config.toml
init_std_o = 0.0
init_std_down = 0.0
batch_tokens = 65536
doc_mask = true
Each number is 200 + 40 x the weight over its row's rms, rounded and kept within 0 to 999. Layers, rows and columns count from 0. The size before them is the row's rms in percent of the matrix's.

# layer 11 MLP up, 256x96, rms 0.195, rows 173-197, columns 0-95
092,208,180,162,221,232,292,207,200,155,175,180,172,273,131,212,206,203,271,167,207,262,187,220,192,281,248,235,219,217,251,270,291,287,222,144,178,165,151,230,229,186,244,183,222,188,246,196,195,164,185,250,232,210,190,190,219,163,223,213,162,177,174,196,238,197,198,189,253,151,211,253,118,187,212,236,103,164,179,182,186,182,293,183,172,154,241,252,173,215,192,232,197,137,146,152,178
094,208,196,227,243,179,189,212,198,179,146,182,161,211,203,213,249,215,199,252,242,232,194,175,194,168,133,191,223,286,228,130,230,224,182,276,158,227,229,209,187,272,232,231,203,191,214,210,193,212,124,146,186,144,147,105,238,247,194,130,181,206,165,254,190,226,202,180,145,196,207,169,201,183,155,189,204,192,253,194,211,120,216,215,204,229,236,209,110,84,243,138,143,265,198,223,278
094,187,294,203,237,154,211,184,270,175,239,171,171,184,158,271,236,240,204,199,220,139,184,159,209,247,169,161,237,266,145,207,150,296,149,265,201,241,240,173,254,184,186,202,212,123,242,157,198,183,235,187,163,191,219,243,186,217,215,208,138,178,252,162,226,213,212,202,160,137,234,177,209,253,181,271,180,224,232,147,189,186,173,237,132,236,146,158,202,203,220,86,229,184,179,161,238
096,197,159,273,214,172,182,303,231,252,251,242,150,135,182,207,203,187,152,114,216,224,176,237,252,172,215,240,135,236,238,221,197,214,236,168,175,201,189,196,192,245,230,161,155,191,192,247,193,182,161,157,120,210,289,146,213,186,170,192,256,251,225,313,199,174,140,189,217,186,240,233,119,208,247,215,151,147,204,215,257,208,161,197,269,240,237,213,218,165,192,217,191,153,179,191,171
092,218,200,186,190,93,201,204,230,118,249,126,242,182,139,272,205,194,220,247,109,229,202,310,145,175,218,223,170,175,219,246,183,201,244,219,161,133,208,115,187,203,177,214,168,219,182,196,189,214,217,170,211,204,279,234,126,200,179,173,219,183,166,161,221,186,135,202,185,188,201,273,198,247,153,242,226,254,221,203,217,216,136,183,217,263,216,175,203,143,232,248,190,236,245,144,163
103,288,126,252,288,126,194,175,192,191,225,215,225,181,163,220,225,251,209,193,215,184,163,223,213,234,185,188,202,184,199,209,224,178,192,236,172,134,178,248,195,214,170,247,104,170,198,217,196,234,253,82,153,198,169,245,231,220,258,171,242,213,199,256,163,190,143,192,251,192,139,221,195,198,182,309,238,200,200,223,108,208,203,190,241,187,228,197,171,148,148,186,218,183,223,293,171
102,258,142,178,279,200,217,228,194,250,200,173,225,199,359,252,172,258,169,202,176,257,214,203,141,170,189,214,195,244,173,204,168,257,213,270,237,180,260,122,216,225,220,166,244,218,224,222,238,249,178,198,148,221,176,180,198,240,263,191,201,195,177,182,180,211,175,215,256,162,200,219,196,130,141,220,294,204,249,282,242,170,183,188,181,212,189,142,170,177,240,152,182,180,245,172,193
091,107,161,209,197,121,160,228,103,205,267,236,201,196,104,237,207,209,212,174,162,255,187,163,236,222,224,110,219,256,83,190,148,258,263,121,240,259,184,188,187,210,189,263,215,188,194,223,236,182,151,229,146,191,171,207,263,220,204,245,223,232,175,162,211,227,240,227,269,215,181,239,161,186,235,172,205,215,213,203,190,195,194,200,167,233,204,246,221,192,153,220,164,261,222,226,178
096,122,220,189,170,203,176,208,177,263,157,200,224,233,135,213,274,193,199,199,121,208,287,262,163,217,224,165,322,205,180,199,203,184,223,182,165,259,161,125,238,216,245,204,237,213,267,172,190,166,194,147,233,160,252,237,123,245,213,178,220,156,163,170,223,231,194,150,218,173,195,240,175,220,184,190,182,195,144,184,229,190,235,219,206,291,180,178,136,146,250,227,131,173,215,224,260
094,210,221,209,198,167,217,226,223,289,197,227,166,163,200,205,149,198,152,144,195,159,172,208,268,179,163,210,205,129,239,149,198,209,119,192,226,203,228,218,241,249,189,201,150,245,244,262,193,207,242,264,155,165,222,192,165,221,223,100,204,278,252,221,286,229,158,197,153,225,212,163,190,166,189,186,126,250,238,295,177,214,158,177,208,157,147,229,203,217,181,206,181,231,168,116,275
104,182,135,154,233,191,153,204,233,178,141,199,233,210,190,272,221,212,196,201,233,212,251,215,120,219,248,233,177,154,227,185,239,246,263,249,178,198,212,207,235,216,240,135,179,223,171,223,146,226,182,193,195,200,233,170,232,171,224,196,199,232,206,211,203,187,177,198,219,213,212,116,189,197,267,171,252,230,207,255,321,207,80,242,83,221,214,182,229,236,112,185,119,174,201,195,211
104,249,206,103,227,217,235,173,197,159,179,235,221,201,129,290,215,112,201,232,135,195,178,245,226,209,195,226,274,167,206,150,195,171,173,191,174,148,220,192,151,191,196,204,249,184,161,194,158,246,182,225,229,264,206,187,167,259,162,172,212,256,247,204,154,190,138,208,178,208,274,181,147,273,191,203,263,210,186,172,206,228,259,153,263,158,158,232,180,149,210,237,192,307,222,146,228
109,205,193,264,187,180,191,185,179,175,183,203,234,174,194,240,234,190,179,196,145,296,148,194,189,189,242,133,182,247,249,221,181,250,109,183,166,211,246,201,160,201,166,259,223,225,181,201,174,192,228,208,264,197,209,207,201,202,207,184,142,274,141,198,177,254,157,237,171,225,254,206,231,203,207,159,173,234,102,161,154,140,285,233,280,225,190,205,150,251,209,174,110,308,218,210,192
102,257,228,191,214,137,169,155,222,207,232,95,240,185,248,155,234,185,141,236,252,122,161,153,221,190,190,166,266,194,159,164,209,139,257,186,190,229,190,289,224,191,234,245,257,178,202,86,145,200,256,224,184,184,192,252,202,210,213,128,217,182,217,195,183,188,251,176,181,178,186,152,218,277,170,197,123,174,182,201,235,209,215,218,161,145,216,182,214,185,248,269,200,179,180,182,124
095,226,167,286,168,173,225,179,267,189,187,164,201,215,175,160,204,195,150,217,186,236,173,224,234,213,233,249,219,234,226,208,259,299,230,194,142,204,224,190,156,200,255,218,145,198,180,160,250,248,170,220,143,171,139,203,150,170,180,149,243,197,201,226,275,212,233,184,168,254,214,264,214,215,222,207,145,198,289,247,203,98,293,221,189,218,268,242,183,178,211,123,153,216,231,194,145
097,275,210,231,234,205,190,157,148,213,202,198,208,204,219,213,215,190,173,221,202,201,208,183,214,260,216,222,267,239,197,166,169,226,214,187,132,141,186,260,91,158,238,192,177,286,189,234,219,251,210,156,191,220,156,195,219,229,223,157,209,231,172,164,212,169,188,236,215,163,154,234,179,185,139,183,119,228,210,226,210,172,212,193,230,156,263,227,109,101,319,214,296,187,218,142,194
102,215,203,201,231,212,136,168,270,247,239,240,233,217,207,253,160,179,163,251,193,164,287,206,201,183,133,253,141,222,173,157,220,181,213,225,190,175,242,209,207,197,194,187,112,121,182,280,104,207,184,100,193,200,233,193,206,167,165,186,178,190,177,162,122,161,158,140,161,150,214,170,205,167,240,230,145,176,203,203,155,217,234,179,176,204,164,128,238,193,138,182,238,175,285,202,162
088,206,195,221,249,223,172,182,197,181,199,188,143,171,243,198,163,153,244,199,218,189,183,274,193,152,181,174,189,177,198,212,220,172,142,158,190,197,150,200,215,227,242,195,312,164,186,247,115,179,248,125,171,116,243,229,261,238,277,137,148,190,207,191,212,265,185,222,210,160,220,240,179,180,123,244,268,140,220,225,145,190,269,151,268,156,161,242,165,188,177,160,197,259,193,225,217
111,171,201,143,129,222,179,219,214,124,179,173,162,130,162,168,185,221,158,240,197,241,254,216,192,249,210,191,172,251,154,200,182,234,273,252,215,182,187,210,195,216,219,220,196,114,175,223,185,196,205,211,172,131,255,184,216,156,209,190,150,144,180,197,199,210,231,173,184,101,219,190,226,154,178,165,279,223,208,227,218,164,256,146,314,272,201,130,154,177,142,269,203,212,229,271,222
108,232,165,147,174,218,172,160,135,162,231,129,208,164,195,188,149,233,232,162,168,210,153,202,185,123,243,236,185,278,171,198,212,234,253,179,224,251,211,144,132,223,242,230,214,181,260,276,209,186,186,172,204,191,101,172,255,218,275,258,233,266,140,150,273,164,228,253,185,224,227,244,224,193,200,180,265,248,118,166,154,168,233,229,212,215,179,229,200,211,202,207,158,230,224,213,161
105,203,217,200,189,195,135,215,171,180,268,181,193,168,221,156,194,199,224,196,164,139,166,258,157,169,224,193,232,185,188,228,200,202,150,197,225,203,171,187,141,264,276,176,217,251,237,153,244,142,211,179,282,205,205,307,122,154,210,239,146,178,261,208,231,189,213,232,118,151,237,155,207,206,274,215,199,162,266,167,236,212,162,171,203,173,137,123,293,196,175,262,175,204,239,190,214
120,170,197,203,145,194,179,234,193,118,234,182,199,232,220,210,180,165,192,191,237,193,259,218,212,259,214,243,195,154,123,216,185,182,187,198,269,180,234,203,204,187,151,216,210,177,225,123,186,190,96,147,228,207,168,209,254,245,205,97,210,244,242,252,143,224,280,139,215,194,220,173,219,176,170,184,209,237,186,175,249,132,180,251,127,177,113,180,256,191,235,153,98,212,230,191,184
091,120,195,247,205,244,170,274,226,246,202,219,186,233,210,195,165,230,212,206,174,204,221,150,198,172,231,203,201,130,264,224,109,174,201,155,241,199,131,180,212,216,118,150,144,195,173,252,193,189,207,214,216,173,174,190,243,151,237,183,190,142,252,201,203,148,183,250,141,156,186,225,233,217,196,270,161,188,118,221,153,279,189,205,162,171,173,238,219,234,125,281,184,175,302,172,169
097,165,191,287,218,138,146,239,149,214,240,78,208,172,240,205,243,189,233,158,225,227,127,173,214,130,177,167,163,227,168,123,193,200,240,254,199,159,238,287,257,220,190,233,126,177,228,237,172,185,213,185,120,197,204,266,173,149,195,171,190,224,260,148,180,186,214,196,199,154,234,232,231,209,210,168,221,182,179,257,254,158,256,186,212,235,193,196,163,189,200,186,151,198,151,166,276
092,143,157,215,269,216,239,180,204,179,207,232,231,216,171,306,201,232,201,188,257,223,189,193,222,258,157,159,175,140,212,261,164,245,173,172,236,222,228,125,186,164,189,155,134,232,142,144,191,261,180,236,127,210,230,267,126,192,194,182,177,214,208,238,231,172,255,206,232,213,223,171,196,167,229,256,234,198,226,279,137,225,116,209,263,247,217,172,131,225,172,216,204,132,185,198,244
# layer 11 MLP down (transposed), 256x96, rms 0.195, rows 173-196, columns 0-95
091,218,152,167,194,262,151,175,190,240,190,213,185,181,276,155,194,179,134,235,166,224,226,200,133,184,157,230,249,199,171,177,248,184,219,151,187,196,183,160,208,200,144,197,172,196,217,230,223,95,189,169,149,171,201,246,245,149,212,147,182,216,187,164,134,213,182,155,226,199,135,246,217,281,157,162,255,249,118,249,243,274,279,215,182,205,220,171,184,268,177,164,273,144,232,195,148
098,185,270,154,133,189,195,210,248,211,167,210,217,255,243,198,223,213,149,141,147,190,216,202,174,172,295,190,176,207,188,192,167,180,152,142,228,185,231,234,177,177,238,279,217,239,218,238,265,323,188,153,274,204,200,307,242,151,180,186,253,182,182,209,182,127,179,304,240,218,276,261,195,186,214,173,248,235,193,207,230,205,148,208,221,214,188,201,208,229,180,202,180,232,184,211,235
096,163,214,168,237,226,237,160,119,179,161,209,192,164,270,266,196,293,160,206,118,195,185,199,201,140,206,221,257,223,202,181,222,171,210,174,268,220,200,146,109,201,219,173,221,236,194,235,274,228,178,143,178,197,214,201,181,223,157,170,222,140,263,208,263,125,253,210,193,265,149,163,194,191,153,173,184,172,119,239,197,157,225,202,191,128,187,272,220,164,240,235,186,219,224,228,135
096,109,209,271,174,171,193,206,121,205,205,196,242,250,224,262,200,137,283,240,183,172,205,159,152,211,283,156,140,217,202,162,230,263,170,198,231,219,224,163,164,154,237,197,183,166,224,149,292,110,210,188,211,253,242,193,177,203,204,180,154,200,197,142,175,251,159,180,164,235,134,181,173,201,212,261,190,235,180,218,260,158,245,169,230,182,164,232,196,288,256,202,244,204,191,189,238
095,205,292,141,165,244,244,165,284,252,193,233,185,169,198,199,225,171,133,153,145,230,165,186,197,214,225,226,247,190,192,220,158,270,142,132,260,234,209,233,255,168,210,203,157,216,179,201,179,168,220,243,211,193,164,265,258,210,129,209,166,193,191,217,225,195,214,223,230,135,210,209,99,124,226,212,207,196,241,183,172,245,168,147,239,246,224,308,202,221,143,192,195,155,171,253,229
105,234,162,164,208,195,241,253,167,208,203,267,123,277,183,169,194,171,220,186,237,126,208,222,191,223,220,221,182,205,209,172,262,178,191,213,271,138,170,215,152,148,196,176,189,178,188,198,274,360,161,224,207,228,247,248,213,145,232,229,209,179,160,213,202,247,209,167,184,247,275,197,212,245,122,189,128,170,176,251,168,152,142,233,201,210,157,208,150,180,220,202,203,204,239,145,234
102,252,193,215,156,230,247,190,247,156,163,177,198,250,173,242,212,190,132,232,265,210,182,214,196,216,211,261,327,136,212,152,203,140,215,189,266,195,210,216,168,226,166,255,203,212,161,132,212,179,207,293,158,224,170,159,232,177,211,268,177,239,174,185,249,220,251,209,134,122,194,195,236,130,151,184,268,192,181,184,221,232,210,203,159,267,205,163,225,191,174,204,157,218,282,199,256
091,213,173,130,231,177,261,220,150,179,143,190,207,145,200,174,201,209,215,180,243,192,166,197,209,212,237,230,195,202,204,221,194,151,228,217,236,154,159,85,197,198,197,228,140,191,247,156,182,153,207,232,203,170,310,158,155,219,194,184,210,216,205,261,246,155,199,215,145,183,240,202,91,250,99,197,204,250,163,223,210,219,199,243,190,209,224,157,119,211,194,203,215,150,112,193,102
094,242,251,253,148,210,207,200,133,224,181,165,181,242,157,237,199,269,162,196,262,167,185,268,203,232,142,230,168,205,233,237,223,217,165,249,284,126,214,194,269,164,193,169,216,166,212,229,191,244,175,195,200,164,137,230,191,244,232,211,165,276,249,276,229,199,193,170,191,147,179,139,267,175,218,244,140,193,181,293,212,151,207,201,170,206,221,154,181,168,170,191,223,182,206,321,193
094,223,241,163,219,231,197,189,187,165,156,228,281,197,152,197,150,240,240,181,247,233,226,182,183,171,279,201,172,181,153,191,200,179,180,212,183,200,236,223,168,172,218,240,239,166,180,187,214,239,248,156,251,201,316,259,216,179,159,148,259,181,147,205,129,217,160,216,192,169,222,172,213,194,114,205,190,268,188,145,209,237,221,196,140,69,171,138,148,245,184,121,190,180,154,181,178
105,224,183,211,213,216,181,199,232,178,282,246,196,192,162,184,242,147,229,238,121,223,234,176,265,277,138,223,211,176,207,248,209,125,212,234,208,181,205,218,199,134,180,172,151,164,208,276,160,312,224,214,211,151,144,194,245,153,177,225,225,146,182,217,253,252,127,215,236,227,142,197,106,171,179,206,185,175,138,183,202,258,165,250,212,196,188,212,174,226,217,242,143,205,123,161,174
105,170,262,234,164,232,210,118,224,264,154,156,163,216,210,139,184,218,202,206,242,215,121,207,197,226,250,205,142,307,207,162,181,184,232,212,197,227,195,190,219,225,213,215,186,190,168,221,169,168,197,201,208,220,148,243,240,177,179,175,211,194,193,244,240,237,209,208,240,228,106,213,217,228,171,163,219,187,173,210,138,177,180,168,148,173,159,175,229,214,264,132,194,158,239,238,20
108,170,172,236,252,176,211,255,286,168,163,212,249,186,254,184,311,182,205,192,209,187,191,223,164,197,242,210,212,204,229,220,189,249,158,234,142,211,141,251,234,213,246,171,190,195,234,117,243,74,219,162,173,186,203,181,228,194,237,191,170,199,280,226,205,158,249,230,202,243,119,131,178,200,238,194,153,183,219,210,156,237,179,222,212,231,177,173,181,221,259,142,188,245,235,255,111
099,225,146,189,160,144,200,240,256,188,262,227,212,168,185,223,264,201,246,192,281,137,134,227,205,238,334,200,150,136,138,112,107,220,139,183,187,187,190,161,194,194,136,206,227,230,176,233,172,199,230,255,258,209,196,220,154,146,180,194,208,269,176,194,208,193,258,180,247,189,207,176,196,184,240,183,210,179,207,219,225,229,170,212,161,140,224,175,192,168,150,242,127,231,215,236,181
098,162,180,173,194,209,216,220,207,193,198,236,154,286,186,152,243,190,193,240,200,237,240,278,241,159,241,216,256,215,144,135,279,226,198,174,248,147,177,203,239,225,236,198,232,215,270,150,177,102,156,213,185,183,182,179,246,236,175,208,278,242,200,219,206,240,176,146,207,234,224,186,116,187,245,257,195,278,181,206,175,274,173,162,194,212,193,214,220,166,272,188,232,256,183,176,99
096,210,211,253,175,159,215,161,156,304,205,244,251,218,208,199,181,227,187,193,149,179,177,185,228,192,184,128,262,176,225,234,208,175,178,174,225,241,198,230,196,170,210,202,196,221,174,209,200,386,195,224,147,186,205,211,254,248,211,200,235,196,203,140,222,183,233,117,185,191,243,158,246,148,180,161,201,194,212,219,107,193,181,206,212,231,241,196,208,260,227,177,181,167,175,148,317
104,145,228,203,207,169,193,149,68,178,177,216,180,134,119,162,229,177,205,147,167,171,191,197,181,164,262,196,157,249,203,234,263,241,213,228,185,177,218,279,132,199,152,195,205,198,241,256,234,201,207,142,167,125,211,238,292,200,240,268,152,199,136,232,213,209,190,216,220,242,217,190,251,250,207,194,245,146,225,200,205,267,239,185,233,182,258,191,205,197,212,154,201,133,194,132,210
091,273,190,204,181,200,121,165,233,202,211,199,188,151,197,173,211,174,282,161,166,191,268,141,181,282,213,207,221,180,159,242,154,159,185,209,250,260,221,245,160,144,229,182,157,177,215,252,120,216,224,203,211,159,216,201,194,230,157,119,247,230,201,205,221,211,199,128,229,162,187,147,220,263,222,105,142,140,127,186,134,184,243,240,160,215,187,223,162,210,231,215,218,193,259,195,276
105,215,175,248,171,171,141,231,226,263,187,199,125,201,244,197,179,217,176,183,168,182,273,205,176,200,179,183,192,239,192,198,224,186,273,157,253,212,249,196,210,143,233,225,235,231,193,185,182,295,228,180,163,254,213,182,240,204,188,115,211,174,183,244,209,175,210,189,212,186,208,234,162,165,200,194,235,205,224,176,229,174,213,198,185,225,189,195,161,120,204,173,185,173,234,153,422
099,257,288,206,197,210,189,283,298,236,178,189,246,201,223,219,267,177,230,200,200,188,206,202,185,282,176,238,213,215,204,159,210,174,165,224,151,265,251,212,253,146,199,231,196,206,227,195,129,316,224,230,253,201,201,216,171,196,170,144,188,227,254,207,142,215,208,198,231,229,250,169,251,177,255,221,165,112,258,204,209,259,184,218,200,196,164,186,256,253,239,240,257,174,188,140,248
107,169,193,194,198,162,251,184,237,166,190,218,220,179,191,176,236,186,215,187,192,160,174,159,279,231,178,168,129,238,129,136,71,173,220,216,230,254,275,123,223,192,236,116,225,192,198,219,265,91,221,213,163,229,234,133,225,168,230,129,192,227,198,166,168,171,198,175,200,216,197,174,154,177,205,209,200,168,206,185,198,199,191,239,183,168,188,215,196,162,212,131,191,210,158,289,105
113,229,190,244,171,191,191,209,183,148,206,198,242,192,221,214,225,290,203,211,140,144,181,158,225,216,201,143,201,220,235,207,189,153,188,176,239,195,222,269,187,286,175,201,176,237,215,146,171,202,180,117,231,198,174,217,207,213,146,196,283,241,177,199,161,173,267,276,178,213,217,203,119,123,237,129,131,244,149,137,188,208,208,151,144,194,213,234,178,145,247,165,178,196,220,177,318
090,189,173,142,231,159,179,186,152,198,161,162,116,154,147,182,197,139,237,187,217,234,221,251,192,138,237,133,184,208,208,289,257,282,255,187,192,218,197,251,256,212,235,217,196,205,269,189,271,133,198,161,184,173,225,217,226,135,160,154,199,172,163,189,223,240,190,176,175,251,169,211,186,191,192,154,253,205,198,183,168,115,239,193,207,187,148,133,269,206,262,214,232,264,184,235,122
100,252,160,181,124,242,227,192,266,158,137,214,273,256,192,162,206,170,167,211,203,206,187,243,173,168,269,223,301,247,238,198,190,267,243,134,184,241,160,217,199,217,221,181,216,179,213,182,129,254,243,213,261,190,179,199,189,217,171,280,179,166,156,186,222,214,239,284,193,172,210,250,290,137,226,224,184,247,234,165,173,171,191,261,156,211,229,257,167,217,217,184,170,125,236,213,191
# layer 11 MLP gate, 256x96, rms 0.219, rows 174-197, columns 0-95
092,223,163,230,163,201,272,266,184,191,276,224,233,150,194,278,240,210,224,282,147,229,196,213,243,213,212,233,199,154,154,149,142,193,224,143,161,184,135,228,152,191,226,177,228,153,209,145,221,233,260,200,202,209,234,124,172,271,215,240,200,213,152,219,189,152,267,263,204,244,200,165,216,204,236,270,147,249,222,159,99,193,224,223,173,216,173,190,164,146,196,185,279,198,169,223,174
096,252,210,196,214,161,151,197,202,177,227,284,124,245,167,228,211,200,198,95,225,248,228,176,214,151,271,114,164,160,203,243,223,184,169,143,205,201,266,249,275,202,256,180,214,143,252,196,148,175,186,215,208,152,150,218,159,246,227,226,104,209,263,219,203,207,198,221,134,163,206,237,248,227,236,194,135,176,184,199,202,208,256,210,237,251,182,286,219,171,225,179,204,228,258,184,204
100,169,206,294,201,165,188,252,167,206,291,154,176,197,229,237,247,164,166,221,178,200,259,213,160,155,190,182,250,269,164,199,208,206,166,171,221,139,213,160,184,221,215,185,170,189,162,159,325,208,186,197,254,225,186,169,136,233,212,222,256,223,155,193,198,270,129,243,161,247,259,210,179,261,258,246,219,243,176,234,247,300,163,227,230,186,217,157,226,234,243,199,226,162,190,239,177
103,170,185,247,223,177,209,253,207,196,176,185,220,214,239,218,280,250,183,183,134,248,197,197,98,170,183,181,234,255,170,245,181,182,221,230,184,235,202,183,243,204,93,178,177,263,214,265,238,205,149,212,217,209,236,187,120,256,226,188,186,273,212,227,219,207,199,246,141,243,164,161,165,136,285,240,209,156,191,256,189,194,160,145,164,151,246,233,198,233,148,185,269,192,185,284,228
116,221,212,146,150,196,235,180,183,245,237,207,256,255,179,138,196,177,198,221,197,207,251,178,209,169,208,169,203,175,156,149,293,247,266,164,219,217,216,228,203,184,188,216,177,167,155,173,232,258,203,245,176,245,246,221,241,268,217,227,249,179,233,221,237,151,229,138,125,199,201,210,278,305,211,218,178,226,156,329,236,259,277,198,173,171,238,188,192,230,218,180,162,216,230,147,235
098,221,214,219,115,227,166,171,210,235,248,240,217,227,180,200,228,175,231,171,157,290,200,132,191,172,212,253,222,138,149,141,198,270,179,131,208,200,136,235,199,176,177,150,226,226,222,201,197,230,199,276,226,185,189,123,246,207,184,279,188,139,164,130,276,209,248,199,167,226,189,218,195,212,212,207,257,221,166,158,210,270,243,222,229,238,171,270,131,194,217,249,231,189,197,240,290
099,256,119,220,232,204,273,139,215,146,159,146,147,136,153,217,229,248,273,218,97,167,246,182,147,205,236,174,178,227,209,225,169,206,253,189,197,214,207,180,186,277,96,195,157,256,185,151,223,215,289,218,243,221,204,139,208,223,216,196,160,197,139,230,223,182,210,210,187,166,154,155,201,183,243,154,232,183,179,198,218,129,144,234,130,195,247,173,195,210,180,209,177,176,207,150,222
091,208,163,249,201,142,207,243,184,259,262,115,238,196,136,202,240,234,198,154,224,179,177,216,222,202,226,162,217,167,99,229,211,207,212,174,251,265,178,286,177,166,155,220,121,247,211,142,223,167,128,224,203,193,218,165,208,192,192,136,224,255,212,237,213,225,176,207,155,201,191,136,273,192,239,150,180,238,223,281,192,273,233,177,170,172,218,206,190,211,177,301,250,225,240,192,237
098,148,204,145,134,159,177,203,175,213,212,174,191,218,166,200,194,170,181,219,158,193,231,238,208,117,145,182,183,213,244,281,282,210,183,137,151,162,197,222,250,265,169,181,162,223,153,189,172,143,121,209,230,170,222,225,222,186,227,284,116,189,178,180,205,301,218,222,165,151,242,275,197,220,254,189,124,179,219,253,170,220,218,230,188,189,238,172,178,228,188,192,278,198,135,256,222
111,187,283,254,250,202,170,195,231,206,201,188,194,173,174,277,230,218,212,216,126,225,188,187,211,125,159,144,201,182,221,295,242,231,209,173,249,281,184,228,165,162,170,196,215,168,125,177,229,222,210,176,236,221,203,184,136,248,237,247,182,137,212,211,262,171,239,151,251,274,147,211,283,222,273,187,202,201,269,232,169,192,212,212,200,222,234,274,205,240,153,160,207,128,196,240,235
103,167,234,200,187,178,218,274,210,158,212,291,228,174,129,191,218,197,193,235,200,299,212,198,241,175,229,188,264,295,165,182,162,224,206,188,219,140,272,130,224,196,210,248,185,220,146,161,162,219,173,225,188,274,202,244,173,125,181,263,187,265,211,217,220,237,224,184,163,187,183,210,215,185,207,210,222,190,226,155,231,210,173,180,176,131,193,173,59,132,228,181,177,200,197,239,138
109,167,229,195,150,136,166,169,164,223,254,223,206,211,154,211,247,147,176,231,193,304,234,195,158,175,228,213,200,255,249,229,182,270,207,202,268,200,235,148,235,249,201,193,133,199,149,103,191,226,196,199,133,167,209,284,248,265,155,199,231,203,133,168,236,280,208,200,202,155,132,268,252,165,184,256,233,222,185,187,202,209,267,252,173,182,231,201,155,170,201,177,195,193,183,165,161
104,186,206,280,218,142,178,259,138,303,194,192,188,216,217,216,153,164,227,187,194,172,140,202,218,256,283,190,169,155,207,170,193,216,221,179,153,194,278,90,261,240,70,226,192,211,223,195,235,204,249,241,255,184,183,182,200,158,175,240,261,174,238,137,254,190,204,171,178,195,192,155,183,191,171,174,215,142,161,151,195,215,174,154,189,201,241,103,211,205,179,175,203,186,179,200,211
101,202,198,226,229,209,308,230,210,215,240,247,230,172,224,167,149,162,171,137,269,188,185,109,239,123,256,126,211,139,196,229,202,223,251,167,140,266,184,232,208,267,159,200,195,269,173,198,299,223,185,230,188,206,173,244,157,177,205,258,165,214,199,219,204,204,231,169,219,193,214,228,239,180,239,168,230,261,151,227,127,230,214,200,163,205,210,300,200,270,204,214,211,153,218,202,229
099,160,182,208,201,204,191,206,171,158,199,196,157,251,177,202,188,203,225,136,180,198,146,262,223,162,159,212,154,137,263,182,190,208,270,124,216,254,234,201,278,177,190,219,184,158,238,189,175,185,212,253,167,235,267,245,228,203,174,254,279,214,182,230,213,253,299,192,100,229,182,197,240,212,106,136,204,188,156,151,165,228,194,263,152,246,235,165,221,203,149,166,220,184,201,277,210
104,170,214,187,220,182,260,160,213,228,204,181,289,237,176,174,180,165,190,188,232,135,212,189,197,218,227,172,219,207,186,143,222,299,296,196,243,190,227,261,270,235,227,262,205,194,224,132,234,282,278,194,190,236,197,244,161,213,121,209,219,199,192,180,227,188,206,192,204,114,194,280,131,209,172,250,199,231,146,194,143,233,247,229,142,164,203,137,190,137,160,175,185,259,185,198,184
088,164,210,247,182,257,256,228,207,144,204,252,203,331,170,168,233,215,107,165,163,175,168,270,175,253,251,213,148,192,202,165,192,139,172,182,188,205,204,162,202,244,147,200,197,204,209,193,175,236,182,263,171,184,259,190,136,130,159,161,290,184,166,192,177,233,241,162,181,145,277,256,203,228,213,179,173,235,199,224,277,207,210,223,202,227,202,193,225,273,212,154,193,254,138,203,182
108,239,221,223,212,114,182,223,219,204,237,225,228,188,228,228,203,207,272,122,202,152,184,199,136,171,278,239,234,246,206,170,139,247,202,213,211,208,275,230,232,211,163,255,211,227,226,232,274,206,209,214,229,270,236,205,138,240,136,236,290,266,152,163,275,270,202,234,155,234,174,205,206,223,278,154,180,189,208,221,240,173,140,226,217,141,228,224,201,244,226,232,191,150,145,208,185
103,287,216,201,135,146,164,255,203,250,150,216,188,191,204,274,268,177,192,165,139,230,194,178,172,212,182,249,266,174,219,158,194,218,217,211,131,207,262,213,296,161,187,200,120,186,189,202,142,229,213,223,214,212,218,210,150,201,189,164,190,198,262,222,193,136,229,182,210,191,250,140,197,202,242,193,144,167,269,182,141,197,172,227,255,208,178,233,213,262,183,256,277,200,199,157,310
101,183,247,203,244,140,125,226,220,220,256,190,198,232,209,243,202,211,190,195,207,143,224,156,244,165,228,170,178,219,200,177,213,215,263,190,283,114,141,193,235,276,231,153,147,158,218,133,241,211,238,188,220,195,248,231,138,269,162,185,299,187,167,235,217,226,215,230,191,297,192,248,213,211,282,275,180,188,189,226,215,272,213,213,170,187,201,179,248,184,186,209,232,158,123,234,175
124,211,170,175,154,161,216,208,124,280,210,208,245,192,141,195,219,146,141,263,185,197,205,157,233,224,227,200,186,260,169,201,193,265,286,197,187,230,188,91,247,166,171,228,147,215,174,229,265,255,235,234,211,231,226,260,188,234,175,276,165,232,174,178,262,177,211,161,231,228,209,244,259,210,189,218,215,228,287,261,205,240,203,181,267,250,190,233,217,204,153,226,259,199,142,207,259
088,143,193,175,249,169,178,227,195,237,287,204,144,187,87,186,254,142,285,253,279,235,228,132,181,197,237,155,227,144,262,266,191,219,227,173,208,197,137,295,193,217,211,220,192,163,216,275,173,241,249,248,217,190,114,127,173,189,232,226,177,185,162,199,207,191,186,208,230,184,217,227,231,206,221,141,193,215,182,208,175,192,211,182,199,162,212,168,174,220,151,215,140,165,187,232,127
096,251,212,177,201,191,177,171,75,182,176,232,230,218,188,187,213,188,204,177,223,193,214,196,166,152,193,173,219,171,213,234,178,159,236,147,270,255,139,135,279,190,183,188,213,185,228,138,226,187,216,245,274,173,118,151,177,224,214,279,206,150,278,161,186,239,260,123,158,209,194,260,231,210,220,167,173,174,165,244,145,250,195,209,263,220,193,287,197,165,209,212,177,229,276,185,168
097,215,264,185,154,88,273,242,196,223,199,232,209,194,183,198,181,177,189,244,150,161,210,193,211,185,272,272,92,200,208,210,188,215,240,146,163,323,207,206,238,117,209,252,163,183,242,189,258,178,268,172,181,220,200,162,172,204,193,268,239,239,183,269,208,211,153,217,269,180,243,171,215,213,183,178,131,189,196,214,174,192,202,249,161,167,144,195,204,216,146,259,211,230,185,219,178